Part of a small language model's weights: tied embeddings.
Each number is 128 + 32 x the weight over its row's rms, rounded and kept within 0 to 255. Layers, rows and columns count from 0. The size above them is the row's rms in percent of the matrix's.

# layer 2 attention output (transposed), 128x128, rms 0.207, rows 4-21,36-53, columns 0-127
size [ 96  98  97  87  97  96 101 114 102 102  99 103  98 106  98  97 100  98  86  88  83  88 101  92  95  88  84 102  88  95  89  99  83  90  99  85]
[[132 122  98  66 140 170 133 143 146 107  91 133 157 120 114 158 124 101 156 103 103 144 149 168 144 118  42 137  86 154 174  86 105 105 109 162 145 112 115 142 115  94 130 175 201 139 136 143 111 154 139 146 163 121 167  92 104  91 188 116 173 115 108  78  85 126 116 155 127 171 117 147 125 104  97  98 116  93 159 111  82 125 131 143 100 123 194  62 198 112 132 146 136 127 188 143 135 129 100 162 114 155 130 175 161 136 147  91 123 125 192 131  68 143  73  90 151 106 138  49 162  65  94 149 175 119  69 151]
 [118 113 113  63 114 145 164 136 107 142  93 126 112 155 131 117 156 146 226 108 141 142  63 137 135 144 106 196 187  99 138 147 179 175 129 140  98 153 147  69 132 147 115 165 162 144 130  84 127 111 149 175  89 186 117 121 120 161 153 122  85 144 160 158 143 176  99 125 127 108 154 159 106 157  83 153 171 138  99 122 150 132  94 160 150  76 139 130 172  82 142  99 142 171  85 121 142  42 135 120 111 140 113  93 153 129 228 164 176  75  67 142 120 145 105 134 136 179  88 133 168 146 116 143 129 112 114 114]
 [162 114 103  94 110 152 216 172 128 123 118 118 118 111  77 150 128 118 167 161 127 124 120 153 162 167 115 177 130  85 132 168 104 134 156 122 179 120  89 124 165 195 151  82 150 156  62  98 108 124 135 157 110  64 123 159 157 104 123 121 117  90 157  97  72 118 132 168 108 109 126 107 107 174 116 108 121 135 145 106 135  79 157  39 158 102 115 102  94  95  75  73 199 121  83 123 129 164  85  56 161 140 135 116 118 127 144 106 144 164 127 130  88 114 124 151 167  86 177 162 139 163 176 143 112 152 120 193]
 [124 123  98 110 123 151 121  92  64 151 189 157 169 111 143 143 135 142 126 108 129 100 197 132 160 127 131  96 155  95 180  38 107 155 128 145 106 107 160 131 172 129 123 149 128  93 124 145  86 124 164  85 161 117 130 135 124  69 123 115 141 155 181 117 108 111 103 170 129 116 110 180  81 167 138 124  84 133 197 127 142  69 105 151 125 175 127 134  99 164 151 131 168 132 181 147 110  98 157 165  98 117 164 101 152  33 137  95  85  86 147 115 149 173 166 125 196 137 113  98 158 133 128 153 122 151 121 229]
 [108 160 136 136  69 157  86 120 114 123 128  95 138 101  90 111 108 175  87 109  99  98 124 168  22 134 121 113  94  84 123 135 178 170 180  79 134 182  97 127 102 114 137  80 123  98  76 162 146 101 180 117  95 102  97  98 150  98  98 123 141 175 147 111 127  66 105 185  98 169 132 102  94 170 142 172 138 117 115 105 163 108 125 123 162 116  62 144 145 174 118 128 115 107  76 147  89  77  72 114 160  78  69 125 125 128 104 105 139 104 123 105 150 153  77 129 152 129 186  93  79 139 171 136 122 141 165 152]
 [115 102 166 156 136  91 159 147 101  89 144  85 128 164 146 149 146 101 127  85 146  98 144  88 171 169 107 106  81 111 105 110 106 122 147  87 143  71 122 154  80 118 119 124 145 146 131  88 123 153 123 171  43 129  83 126  93 102 102 145 123 159 161 168 177 140 149 157 119 150 147 121  88  85 180 134  21 114 161 145 149 147 211 181 184 154 149  89 107 148  91 118 135 164 107 124 166 117 115  75 138 134  64 139 135 105  96 149 150 163 153 132 112 146  54 121 153 148 146 159 166  87  71 142 117 173 131 101]
 [124 136 139  64 121 143 140  80 154 126 174  93  85 125  84 143  86 150 103 132  70 126  92 162 168 127  89 120 145 129  99  88 138  99  99 116 103  93  56 116 106  95 161 108 155 123 161 103  94 167  67 116 119 129 142 134 150 141 138 166 100 174  99 191 137 108 112 109  66  35 130 107 133  70 194 120 110  77 113  87 107 180 164 123 119 128 100 157 131 149 156 128 113 144 110 125 126  82 116 101  73  95 140 134  94 143  72 126 130 148 117 176 177  67  66 109 151 167 130 102 140  99 137  97 182 144  82 113]
 [144 134 110 187 177 208 169 165 127  97  95 150 137 149 111 163 154 161 122 133  81  96 145  97 152 119 181 108 107 167 166 112 190 122  97 126 147 114 185  76 167 107 113 158  89 186 152 162 130  95 124  99  44 131 114 135 100 118 158 140 140 205 112 124 147 109 158 132 154  86  89  76 209 181  93  80 120 101 139 147 154  96  96  89 107 188 100 148 150 117 108 135 119 124 123 164 107 109 134 169 108 112 114 124 182  68 116 170 116 180  97 126 136 161 135 129 142 130 131 184 138 132 147  81 129 116 101 115]
 [ 66 142 134 139 114 131 116 121 142 106 103 163 124 181 110 128 114 148 132 123 178 123 131  78 121 172  79 193  87 110  71 113 151 130 112 180  95 173  93 117 134 106 172 111 140 138 115 119 103 130  99  99  96 119 141 116 148 113 170 118 100 196  88 183 120  95 178 134 160 179  81 142 150 130 132 124  69 146  62 132 138  94 131 103 108 148 104 171  98  95 128 167  98  80  99 143 113  97 171 175 138 138 151 146 119 159  63 147 140 153 105 128 202 193 131 114  70  75 147 115  81 150 160 124  75 196  91 136]
 [157 159 168 131 180  99 125 141 141 179 169 119 128 161 131  96 106 158  52 177  99 149 145 161 119 167 193 119 143  88 122 122 110 161 148 164 123  44  91 146 154 161 121 183  79 155 126 188 109 151 105  91 141 139 130 147 108 125 163 136  95 136 147 101 164 112  95 139 132  92 178  86 110 122 156 112 135 125  97 132 165  86 153 120 173 108 105 136  56 132 144 123  69  90 106 151 147 171 112 123  75 190 132 104 155  88  84 105 158 116 120 179 126 101  74 127 188 161  89 178 151 113 163  76 106 119  99 150]
 [132 175 146 132 115  97 153 108 102 152  93 128 149  88 103  36  98 135 189  87 132 106 125 106 132 174 151 123 127 139  48 129  59 136 148 226 163 132 101 159  77 126 142 149 177 120 142 183 126 142  86 108 121 169  96 141 201 156 158 125 100 140  85 115 121  63 140  98 119  77  93  87 115 200 153 141 172 126 112 120 121 135 151 132 174 169 147 124 112 126 181 106  83 117 127 136 137 126  91 153 130 137 109 107 196 114  85 111 143 114 152  82 156 145 116  98 116 171 108 139 134 165 150 141 160 111  70 115]
 [151 119  94  85 133  92 113 116 164 142 160 106 145 108  90 165  86 138 171  83 128 114 110 120 110 102  24 116 110  34  77 126 132 114 164 119 102  89 101 117  65 141 148 115 124  75 111 151 136 129 129 149 141 143 109 130 117 141 117 149 128 104 165  88 140 128 169 147 139  64  96 130 141 135 123 137 121  69 143 111  57 106  90 121  76 106 155 133 121  97  78 149 152 119 149 111 177 125 117  75 127 164 189 112  89 166 101 194  93  80 144 146 118 117  76 175 107 134  20 146 128 147 130 134 116  98 105 124]
 [158 138 104  65 148 124 163 123  97 163 133 165 141 113 155 177 143 100  94 129 130 184 146 107 139 121 141 121 120 105  97 147 132 115 144 135 166 172 133 160 122 181 133 142 119  65 141 135 170 102 108 125 145 140 145 162 171 102 143 163  85 127 128 115  48 160  72 146 199 106 130 147 108 150 151  91 114 175 130 140 161 101 136 152  64 121 119 144 103  98 156 152 143 190 130 179 175 134 168 132  93 112 137  49 140 146 155 169 173 120 110 164  71 115 140  46 119 176 123  99 195 144  79  64 119  91 166 156]
 [107 117  76 153 110 142 142 180 130  75 153 134  83 193 137 180 163 141 143 138  89 144 182 115  80 140 126 123 106 144  87 116  93 130 147  46 141 129 133 156 127 164 119 102 109 155 112 104 113 180  83 102 129 162  94 154 175 157 184 214 134 130 158 172 142 126 121 141 109 174 182 167 120 148 131 128  94 130 102  48 121  56 127 141 116  93 108 136 139 153 110 116  92 121 109  88 135  97 182 191  95  96  91 126 124 165 139  96 148  82 152 210 137 114  86  88 146 106 155 162 133 137 133 126 108  82 148 137]
 [112 191 136 106 187 170 112 107 125  86 101 125 111 133 145 132  82 151  91 116 129 113 175 110  99 110  97 154 174 106 184 145 100 147 141  73 143 120 120 145  97 151  83 105 159 103  98 183 108 148 151 143 128  84 216 157 170 150  94  66 128  92 123 146 115 128 123 103 167 147 111 161  86 152 114 154  15 123  88 119 124 147 153 119 131 158  88 133 160  89 146  76 113 104 115  73 134  80 184  94 124 164  66 155 150 132 103 104 120 104 137  89 115 153 124 145  86 105 170 165  88 118 160  92 111 185 148 122]
 [131 140 154 115 129 178 176 100 126  98  81 148 125 137 177 142 197  79 125 111 129 123 108 180 137 150 125 184 136 157 169 140 148 102  86 124 143  89 160 152 161 123 162 162 139  61 170 109  85 119 153 192 152 148 115 126 146 127 170 133  98 100 199 185 129 136 112 162 166  73  50 138 122 113 110 125 133 134 164 130 141 124 104  73  86 104 107 104 125 126 165 114  77 152 110 118 135 203 145 149 125 135 159 127 149 151  65 116 129 200  94 166 145 142 146  87 186 200 169 148 171  84 111 119 136 103 134 142]
 [185 126 150 138 125 139 168  84  95 116 120 139 151 119 167 113  65  93  69 138 149 133  99  71 145 152 170 149 146  94  78 120 157  86 122 126 143 177  90 177 154 175 156 143 132 148 139 147  85 167 127 101  76 109 111 180 112 140 189  81 128 113 134 125 147 168 162 112  51 107 124  80 148 114  96  98 102 180 145  80  85 122 167 139 125 136  48  82 119  98  81  78 107 106 142 117 104 119  79 177  73  89 123 182 147 147 102 106 173 139 159 114 144 152 129 136 139  63 146 127 102 145 145  87 116 172 119 134]
 [149 126 147 161 122 133 113 151 109 192 151 123 134  77 133 111  70  79 144 140 122  76  95 121 108 101 157 177  99 124  84 108 237 164 179 154 105 134 106  87 114 122 164 134 118 152 129 192 135 204  89 130  93  90 147 163 102 160 135 135 118 130  97 175 177 174  89 131  49 127 136  86 127 112 141 166 108 142 141 145  81  87 141 132  87 115  71 166 155  96 157 149 167 123 132 150 138 106 135 136 170 128 150 123  96 140 116 171 145 139 125 143  99 165 194 127 151  84  75 106  76 100 134  77 178 114 131 125]
 [118  69 198 165 136 147 128 186 125  75 108 129 128 122 110 106 111 115  76  92 149  61  90 133 132  95 150 169 185  93 106 111 187 139 143 109 132  92  88 113 116  78 102 103 154 128 142 159 175 130 162 105 102 146 111 112 112 138 118 160  83 108 120 174  98  59 166 125  96 106 126  35 118 164 131  80 110 126 140  73 123  88 112 124 123 205 135 129 167 131 153 101 166  85 104  73 166 108 123  75 110  92 146 100 139  93  86 151 118 130 183 154 129 146  93 182 123 145 169 154 126 192 142 134 108 138 111 133]
 [191  66 147 162 120  65  77 171 184  62 157 128 108 141 172 151 145 150 106 128 140 125 135  65 148 156 165  91 129 111  83 149 117 105 107  79 190 159 196 145 144  80 152 128 109 105 157 157 165 151  82 108 149 145 120  95 165 129 139 155 207  78 117  93 149 103 113 118 154 172  95 122 117  39 155 143 112 142 130 149 140 168 129 120 104 102 139 103  79 144 117 146  81 120 175 148 118 115 134  91 133 180 146 106 122 126 156 193  81 119 166  99 145 103  96 125 150  97  97  97 173 149 105 138 125 117 120 174]
 [163 147 162 192 168  85  71 101 184  87 177 109 101 137 100 180 147 118 116 100 143 119 105 113  80  55 105 126  82 100 129 116 100 125 113 162  81 121 170 143 100  96 141 145  65 132 158 126 131 101  97 146 148 122 147  94 131 124 142 116  54 137  99 116 104  93 161 151 133 143 145 141 126 124 159 154 145 121 127 135  88  43 125 103 128 181  91 187 131 151 110 217 162 101 162 152 119  74 149 154 130 145  80  72 149 105 137 129 149 112 121 110 170 178 112  97 138 132 176 121  81 102 100 145 136  61  83 108]
 [ 91 101  99 138 167 114 189 170 144 121  84  83  85 130 106 103 121 108 130 137  93 117 108 108  66 131 182 105 153 106 111 200 147 123 171  68 145  63 112 114 146 184 185  93 127 127 123 164 154  89 151 171 120  90 144 185 169 110 170 136  95  47  96 104 122 141 122 110  41 117 112 156 176 148  80 132 160 116 150 122 112 202 131 103  92 119 129 125 163 118 100 107 127 111  73 126 161 111  57 101 107 128 124 121 156 144 104 117 149 170 103 131 152  62 123 148 127 129 123 169 132 147 106 159 181 151 129 133]
 [106 129 152 139 100 130 155 103 132 114 148 126 135  93 116 114 103  92 144 171  99 118  75  70 154 148 136 146 145 160 114 107 157 114 110 177 141  73 126 146 144 106 124  93  89 206  86 127 110 166 110 126  79 145  88 138  73  94 159 167  99  81 110 148 122 144 198 114 126 119 134  77 180 147 128 127  83  95 179 132 130 148 127  99 210 164 102 119  74 125  75  95 166  77 128 151 119 124 109 111 163  59 176 217 166  70  83 104  98 135 130  76 141 162  90 141 118 111 126 143  95 130 104 126 141 185 153 128]
 [169 113 126 164 149 134 102 127 165  95 164 104 165  69 121 170 144 114 139 189  53 118  75 152  94 144 144  98 118 141 139 172 125 123 144 143 107 119 101 117 102  91 116  52 116 134 127 138 141 135  94 110 145  96 132 131 110 136 155  91  75 171 127 131  95 175 107 108  77 120 201 105 158 186 142 117 132  81 131 139  74 150 151 102  87 130 101 179 154  93 120 102 160  68 121 135 117 134  98 195  84  97 162 143  76  92 101  78  69  89 120 111 170  59 132 122 133 137  85 126 162 133 201 143 130 107 160  90]
 [153 106 133 118 132 168  86 150  85 111  84 138 120 175 137 145 163 101 131  75 160 147 144  90  92 111  83 199  86  95 110 205 152  94 155 134 109 147  84  60 116 127 168 147 106 141 122 112 125 103 183 167 119 160 112 181 122 116 132  92  66  84 142 111  75 131 103 119 141 133  83 136 114 113  76 172 139 109  56 129 152 160  99  99 124  88 147 116 127  51 125 185 124 125 100 159 122 111 146 150 170 192 112 103 152 146 114 159 119 118 115 109  68 153 184 112  93 126 130  67 115 132 129 187  74 139 104 139]
 [213 103  81 100  61 131 126 137 175 192 165 107  71  72 131  93 161 117 108 137 135 140  84 124  75 171 117 143 111  81 110 110 108  74 170 186  95 140 127 181  79 129 129 152  95 141 118  78 112  69  70 130 142  74 100 130 146 132  81 160 143 143 127 144 133 161 109 162 118 117  88 115  81 127 132 166 129 138 158 107 113 103  92 100 112 128 154  99 118  73 144  87 171 151 136 175  98 123 109 132 159 119 139  62 113 133 119 132 156  89 142 141 170 143 161  63 109 118 114  56 145 179 132 122 103 117 156 172]
 [118 159 105 113 161 114 176 138 114 110 186 117 103 133 104 140  98 101 108 127  93 125  77 106 136  82 133 131 124 168 146 106 163  96 146  75 165  93  93 126 146 145 151  95  60 116 110 191 195 124 185 111 158 102 185 121 154  83 105 128 125 102 128  35 131 157 107 159 162 170 154 176 131 166 111  54 169 100 126 142 112 154 100  83 116 122 133 137 159 124 101 149 114 185 151 151 188 140  91  31 135 162 173 121 141 130 175 104  96 133  98 141 170  92 143 138 139 161 151  93 133 149 125 153 140 180 161 118]
 [131  83  99 180 131 173 137 148 194 116 142 119 110  74  82 132  75 137 156 120 157  96 114 157 105 131  87 153 161 122 102 123 116  85 150 112 152 123 126 144 144 110 149 135 155 156  81  85 122 111 130 104 138  91 110 118 113  85 101 102 110 173  99 136 172 149 213 133  81 139 152 108 142 145 160 145 135  71 141 144  99 161 107  97  85 113 112 113  90 238 105  93 131  93 146 138 154  56 124 141 108  57 112 175  85 132 132 156 112 105 133 120 208 190 159 144  85 101 145 152 117 138 126 117 118 171 193 164]
 [101 119 105 111 108 148  92 149 103  41 147 146 165 131 113 144 162  77  86 183  55  92 118 167 105 122 190 116 144 129 121 112 120 157 149 124 128 154 150  85 142 189 126 126 143 136 139  84 137 102 180 110 119 149 180  88  98 127 150 138 136 154 182 167 134 155  95 116 101 127 160 208 147  96 144 108 107 184 124  91  67 156 117 147  81 149 103 161 118  63  98  81 141  95  84  75 108 220 134 136 141  98 160 110 170 148 125 135 129 176 145 121 122 106 130 124 182  94  87 120 132 143 138 155 178 100 128  88]
 [137 150 102 141 123 115 186 151 102 157 134 122 139 109  96  71 184 118 111 214 101 145 138 156 114 143 180 112 125 151 126 123 143 108 145  97 124  99 150 159 146 180  98 103 112 115 175  55 109 151 127  76 170 120 155 116 129 189 109 145 167 168  88  90 156  82  78  94 143 104  79 112 157 147 121 143 119 131 103  90 123 124 174 164  70 163 156 204 165 162 138  71 140 140 203 116  99 149 131 127 139 115 144 152 114  44 118  97 123 170 121 129 104 143 155 116 129 147 110 199 103 140 114  79 140 150 115 198]
 [112  66 117 187  96 155 132  96 195 142 137 214 152 196 148 151 139 138 167 135 123 109 134 114 148 155 142 141 153  84 128 109  89 104  62 155  79 141 140 139  93  84 115 149 152 172 125 124 171  86 128 147  95 146  78 112 108 113 127 134 156 126  98  89 200 109  79 120  85 127 129 111 137  67 163 124 168 139 107  81 143 125 154 116 220 130 127 134 144 142  71 151 106 126 146  61  84 133 158 135 125 116  81 114 126 119 136  57 126 127  96 131  80 101 103 114 164 171 108 126 138 149 119 165 150 109  55 166]
 [106 178 196 118  91  98 112 141 114 139 130 142 138 137  98 108 157  81 141 117  81  94  81 161 161 109 153 114 166  90 120  99 103 142  78 170 163 158 107 120  86 116 106 148 185 149  89  76 130 102 140 136 105 118 125  77  66  85 115 140  90 143  89 113 171 158 119 126 146 121 129 107 172 110 145  97 220 102 121 110  90 169  95  99 104 185 151 120 147  86 154 100 188 114 124 117 123 149  35 104  46 110 171 114 152 108 168 149 107 148 105 100  83 104 126 141 137 118 128 165 132  92 108  80 158 166 104  83]
 [116 109 147 125 119 135  35 120  90 139 145 170 114 123 157 159 179 188 148 160 113 141 130 134 144  85 178 140 136 114 102 171 144 200  95 163 121 153 145  99 109  79 114 127 141 147 163 104 174  87 101 117 117 135 126 122 181 125 128 200 155 161 135  90  88 103 118 127 106  91  29 161 167  82 133  59 148 125  57 102  96 156  88 147 177 140 149 139  89 109  91 158 110 132 137 124 113 138  86 150 160  67 181 107 156  86 150 149 159  96 117 120 159 138 100 134 144 105 101 151 143 128 146 152 105  67 156 166]
 [120 201 109 142  71 110  86 116 118 119 164 144 167 111  96  96  64 123 117 130 133 130 104  98 142 165 143  69 130 130 148  72 131 114 156  96 141 123 155 163  91 138  90  72 100 170 139 130  88 123  74 127 143 150 114  95  71 148  44 161 138 193  96 119 139 122 135 132 165 166 161 137 189 126 153 107 128 123  69 125  98 167 107 114 114 153 128 189 125 117 106 121 174  87 117 106  96 100 152  89 149 106 178 144 144 100 136 168 157  91 187 161  95 142  99  99  51 129  89 142  90 166 176  83 129 134  80 104]
 [123 110 132 139 119  95 138 135 101 100 109 180 176  88 103  83 155 115 190 106  71 160 157 153 141 177 153 142 146 123 125 113 167 168 106 154 155  75 120 161 126  92 105 148 173 169 143 120 143 145 114 122  33  73  91 110 104 124 143 124 194 137 121 105  91 129 142 164 134 113 137 134 121 121  82  82 146 107 203 152 127  88 122 117  94 112 190 150 163 120 183 120 144 155 213 176 133  97 157 117 117  93 101 123 127 122 106 163 127  59 174 183 139 109 114 159 146 176  98 196 101 122 183 100 138 141 109 127]
 [137  59 190 175  95 113 143 139 152  80 103 124 104 102 109 111 116 180 105 132 150 140 142 121 137 129  86  83 119 184 201 111 124 115 107  94 139 110 143 155 142 128  97  88 144 150  95 170 118  90 165 141 104 124 107 126 114 108  44  89 121 163  85 102 125 149 165  88 151  88 146  73 170 115 116 140 120 133 137 154 135 110  53 141 190 129 138 109 125 157 132 142 118  96 100 234 127 154  89  65  65 114  76 110 111  94 159 105 123  98 149  58 141 175 125 188 135  92 162 115 134 152 131 121 138 135 118  99]]
# layer 2 attention value, 64x128, rms 0.084, rows 5-22, columns 0-127
size [ 93  95  90 106 102  92 107 100 110  95 101 103  95  98  93  96  94  88]
[[ 74 213 119 145 172 115 175  88 115 199 118 202 126  91 106 121  82  97 149 152 170  85  99 135  69  73 167 151 120 163 140  69 112  96  53 148 146 143 176 105 101 160 122 148 134 164  96 165 100 114 132 183  69 174 138 150 156 104 120 136 149 191 103 172 147 121 135 141 123 157 178 112 177 203 145 150  98 139 129 144 146 102 141 158 123 169 136 116 131 145 123  74 117 132 100 114 191 178 143 144 170 119 132 131 115 125 132 104 153 132  91 163 161 121 115  98 109 102 131 132 133 131 131 105 138 118 123  58]
 [132 151 136 111 114 132 123 167  91 144 110 115 123 133 127 114  70 170 155  80 120 167 118 129 145 134  99  84 183 145 111  74 143 138 120 130 134 118 125 113 105 182  57 121 128 102 190  78 104 119 108 167 160  88 125 127 133 125 144 182 215 161 142 126 141 163 136 142 123 162 115 145 151 108 139 143  67 111 108 101 106 112  44 136 173  94 193  92 120 103 191 138 122 177 104 154 176 137 113 186 114 114 140 105 128 112 117 177 143 106 140 144 172 106  94  95 123 109  39  80 114 109 171 109  96 186 196 149]
 [124  92 166 115  59 130  31  86 128 159 108 115 102 159 138 115 163  76 160  78 149 142  53 156 148  94 133  89  93 120 140 106 136 133 111 138 129 139 160 151 121  84 170 146 115 136 139 177 103 157 133 166 165  93 137  98  23 120 138 175 192 119 164 160 127 118 133 146  83 132 141 118 121 108  98 157 175 166 113 128 130 182 115 122 163 105 132 157  82 185 170 142 142 178 143 160 127 158 116  87 140 123 109  95  54 194 147  58 117 136 103 154  75  98 124 145 127 113 127 141 124  94 142 125 113 122 108 117]
 [147  74 181 157 135 121 107 120 114 166 162 176 116 209  91 116 156  99  94 153 137 137 171 153 146 114 165 123  99 180  89 163 160 140 112 148  98 132 117 130 147 100 142 155 138  69 155 166 169 108  95 133 146  57 145  87 104 166 142  93 126 119 155 121 138 132 145 164  69 148  93 183  86 151 111 122 108 171 106 156 154 161  79 202 161 210 142 162 125 146 150 140 135 129 137 217 134  97  86 113 115 157 130 126 130  83 140 159 172  98 145 127  90 146 134 137  79 184  96 167 169 133 153 144  96 106  93 161]
 [ 71 135 165  97 143 134 131 108 125 206 111 145  63 146  74 116  81 103  89 121 192 128 122 118 134 106 128 127 126  58 143 108 100 106 177 107 111 136 105 126 191 175  93 135 101 126 121 142 133 150 111 117 115  73 191 158 119 212 108 174 155 121 184  93 123 128 233  67 130 107 118 157 150 138 106 145 149 124  90 100 130 124 106 146  84  95 162 158  96 104  86 153 113 154 176 172 112  98 126 116 112 101 134 128 152 103 115 190  78 141 124 121  95 127 107 172 111 168 135  97 125  71 157  94 102 111 125 153]
 [112 159 153  98 154 122 161  62 138 152 123 135 155  89 181  96 104 136 119 130 102 142 127 188 117 112 153 131 149 107 121 144 183 125 165 123 141  95  95 161 154  98 119 117 102  99  93 144 178  87  91 158 142 124 104 116 154 156 152 107 161 119 134 128 116 204 111 137 114 179 160 129  95  76  95 168 102 189 163  88 102  82 126 141 173 154 117 157 143 126  95 142 155 114 171 137 113 124 179  69 131  95 169 167 150 146 216 165 130 157 207 142 159 139 117  65 142  43 123 150  63  93  89  86 132 123 125 124]
 [ 25 153 167 170 106 119 138 132  98  93 137 145 101 135  94 193  74 135 191 132 139 125 182 112  98 157 111  97 119 128 157 136 122 188 110 114 141 179 113 143 113 158  66 136 177 104 156 114 149 188 143 168 127  87 157  71  84 129 124  93  92 104 105 132  85 168 105 135 129 167  76  96 139 108 128 113 201 106 160 134 133 119 187 197 124  79 136  98 159 176 164 151 129 145  87 102 134 165 100 146 127 117 115 128 143  82 148 100  91 125 105 136 146  88  96 136 121 137 138 192 101 128  73 170 138 163 124 110]
 [152 134 164 160 123 119 134 157 132  77 112 100 113 116 144 157 189 124 157 141  88 112 155 171 172 103 160 150 155 134 131 118 134 216 157 105 100  78  94 136  93 156  95 133 137  82 147 149 110 142 124 115  96 146 131 115  94 207 118 169 180 147  83 172  89 147  49 154  91 130 162  97  97 110 132 183  87 106 111  94 142 110  82 140 117 110 153 146 154 147 188  93 183  75  68 107  62 125 106 129 164  91  99 100 152 104  97 138 111 117 160 135  49 127 130  92 102 106 119 103 136 139 121 112 176  79  86 104]
 [107 120 134 143 102  88 147  93 143 120 115 108  89 159 150 170 103 136 129  87 111 143 172  84 164 109 152  92  96 187 109 188 146 129 118 173 137 169 123 156 178  99  92 116  92  88 133 139 146 103 183 156  99 125 123 153 131 198 114 137 175  98 132  76  51  57 136 124 169 109  64 153 118  98 167  90 150 155 151 152 159 156 137 209 126 118  66 149 165  79 120 144 194 168 124 170 104 134 150 175 102  96 185  90 127 112 108 121 128 143 125  69 148 148  99 113 114 141 109 156 148 138 152 127  66 106 151 136]
 [169  87 130 152 130 135 127 158 106 201  85 161 140 120 116 108 133 130 123 118 138  92  88 107 129 139  97 103 154 126 157 124 192 128  99  53 112 155 152  78 159  95 143 116 137 187 107 133 106 174 124 128 146 113  74 210  97 110  65 123 149  86 125 122 121 173  57 131  99 175 116 205 119 151 132 147 108 144 147 112 170 100 125  94 135 124 105 177 191 119 161 133 179  85  79 166 138  82 140 120 132 113 153 104  80 119 124 143 129 103  98 100  87 102 140 150 129  60 130 107  98 125 124 140  42 152  68 108]
 [155  97 179 106 135 168 144 157  67 118 119 151 115 149 184 116  73 141  66  73 121 107 130 111 118  88 154 146 112  92 109 141  79 116 101 130 105 121  95 208 119  72 117 150 120 206 120 153  83 116  97 140 158 149 142 155 178 166 140 140  70 102 158 143  90 135 116 181 161 170 134 137 107 132  90 108  85 174  78 149 152 147  94 112 203 114 129 102 112 139 135 100 113 103 128 122 117 107 144 117 136 151  65 119 205 150 112  86 118 136 130 126 124 102 113 183 160 123 154  39 133 157 144 148 138 114  90  63]
 [155 176 129 104 108  63 118 187 111 130 125  56 173 116  96 106  84 149  73  79 131 124  99 117 100 105 160 137  94 133 136 116  99 157  83 119 147 151 128 158 104 131 153 106 140 153 109 124  93 145 148 122 145 154 170 124 131  92 152  69 207 143 155 224 186 135 173 125 176 172 202 110 136 113 140 144 160 127 141 101 128 148 137  97  86 120 121 100 113 103 125  88 134 154 106 109 131  98 119 112 203 176 166 189 117 169 132  78  97 117  76 111 140 118 119 154 119  60 170 153 144 109 128 183 155 108 120  96]
 [123 110  72 133  66 152  79 118 177 122 144  95 105 119  94 117 101 126 102 155 176 132  89 121 138 112 122 141 125 155 156 130 160 112 151 151 105 147 161 122 118 106  72  97 143  66 165 200 173 141 100 137 126 175 207 176 121 139 102  96 153 185 131 126 131 143 141 161 209 169 137 169 128 152  79 141  51 128 122 149 141 163 161 109 110  94  62 163  78  72 135 217 121 145 147 124 151 116 167  94 156 168 109 113 145 131  79 160  91 102 128 120 107 161 147 112  95 120 187 127 140 138  93  89 124 112 141 127]
 [121 120 144 107  95 101 178 140 125 167 153 129 139 160 128 121 129 126 155  72 146 105 109 137 109 144 159 151  95 138  53 114 117 116 144 124  88 103 141  76 107 175 199 117  77 156 134 100 136 125 160  73 136 146  98 135  74  93 158 120  93  61 104 105 135 127 209 188 109 157 129 113  50 109 107 156  84 103 182 130 148 158 106 123 118  84 151 113 138 153 125 133 126 161 181 125 178 168 123 138  95 133 144  88 132  76 111 150  99 189 142 171  53 204 130 114 140 139 197  98 142 129 115  94 125 124 172 152]
 [ 64  74 141 177 192 139 129 163 134 158 118  71  46 130  93 160 134 156 126 140 131 144 128 141 112 140 168 104 106 120 141  99 119  71  90 160  99 120 111 155 116  71 126 144  87 144 182 135 147 137 134  92 137  71 138 184 146  56 111 145 171 130 120 153 138 120 124  46 153  98 122  88 184 114 117 184 127 165 146 136 134 112 128 141 145 149 182 134 164 103 125 126  16 121  87 146 101 130 137 136 132 126 121  77 153  87 118  88 107  94  86  37 147 151 140 164 132  97 125 145 131 104  98 122 109 104 128 128]
 [151 181 169  79 146 144 138 116 159 110 171 107  59 143 108 160  81 170 171 158 124 137  94 135 145 166  96  56  77 131 130 159 122 169 157 145  58  96 149  97 119 147 162 129  92  72 164 137 140  98 146 109 168 134 116 140 148 119 112 146  80  91 138 108  84 143  78 141 165 182 135 129 139  69 151 140  99  84  96 171 166 146  89 173 113  81 148 180  83 179 152 144 144  90 107 173  62 111  87 119 155 121 156 145  92 130 126 171 148 157  80 160  99 150 113  89 129  92  93 108 158 114 144 130 113  66 116 126]
 [163 153 180 122 173 129  92  86 158 113 156 124 119 170 127 127 155 103 176 175  89 214 170 192 144 149 128 148  79 120  84  93 170 126 123 139 154 162 147 148 132  72 119 140  76  60 129 117 144 178 167 137  90 128 126 118 161 167  94 117 137 132 167 129 128 110 111 189 161 173 118 196 104 102 144  75 133 121  95 147 176 150  93 120 171 118 128 132 133 149 112 102 124 136 114 147 116  70  88 143 107  73 112 113 182 147  90 124 152 160  65 170 155 176 103  96 133 123 139 160 182 108 116 146  69 152  78 137]
 [ 98  74 126  43 156 137  97 131 136 115  97 150 125 178 156 106 125 112 118 146 146  94  62 106 136 143 106  82  95 166 122 112 114 121 168  99 160  91  92 113 150 110 138  73  96 149 129 173 122  90 137 171 158 104 167 133 108 135 108 130  81 174 140  72  87 118 108 142 186 185 117 119 139 126  84 127 116  46 129  69 124  77  64  98 155  88 146 123 152 139 164  90 121 119 103 146 119 138  64 162 192  92 143  67 125 112 164 160 123  80 131 153 119 169 142 132 135 138 133 144 137 177 125  64 130  90  73  97]]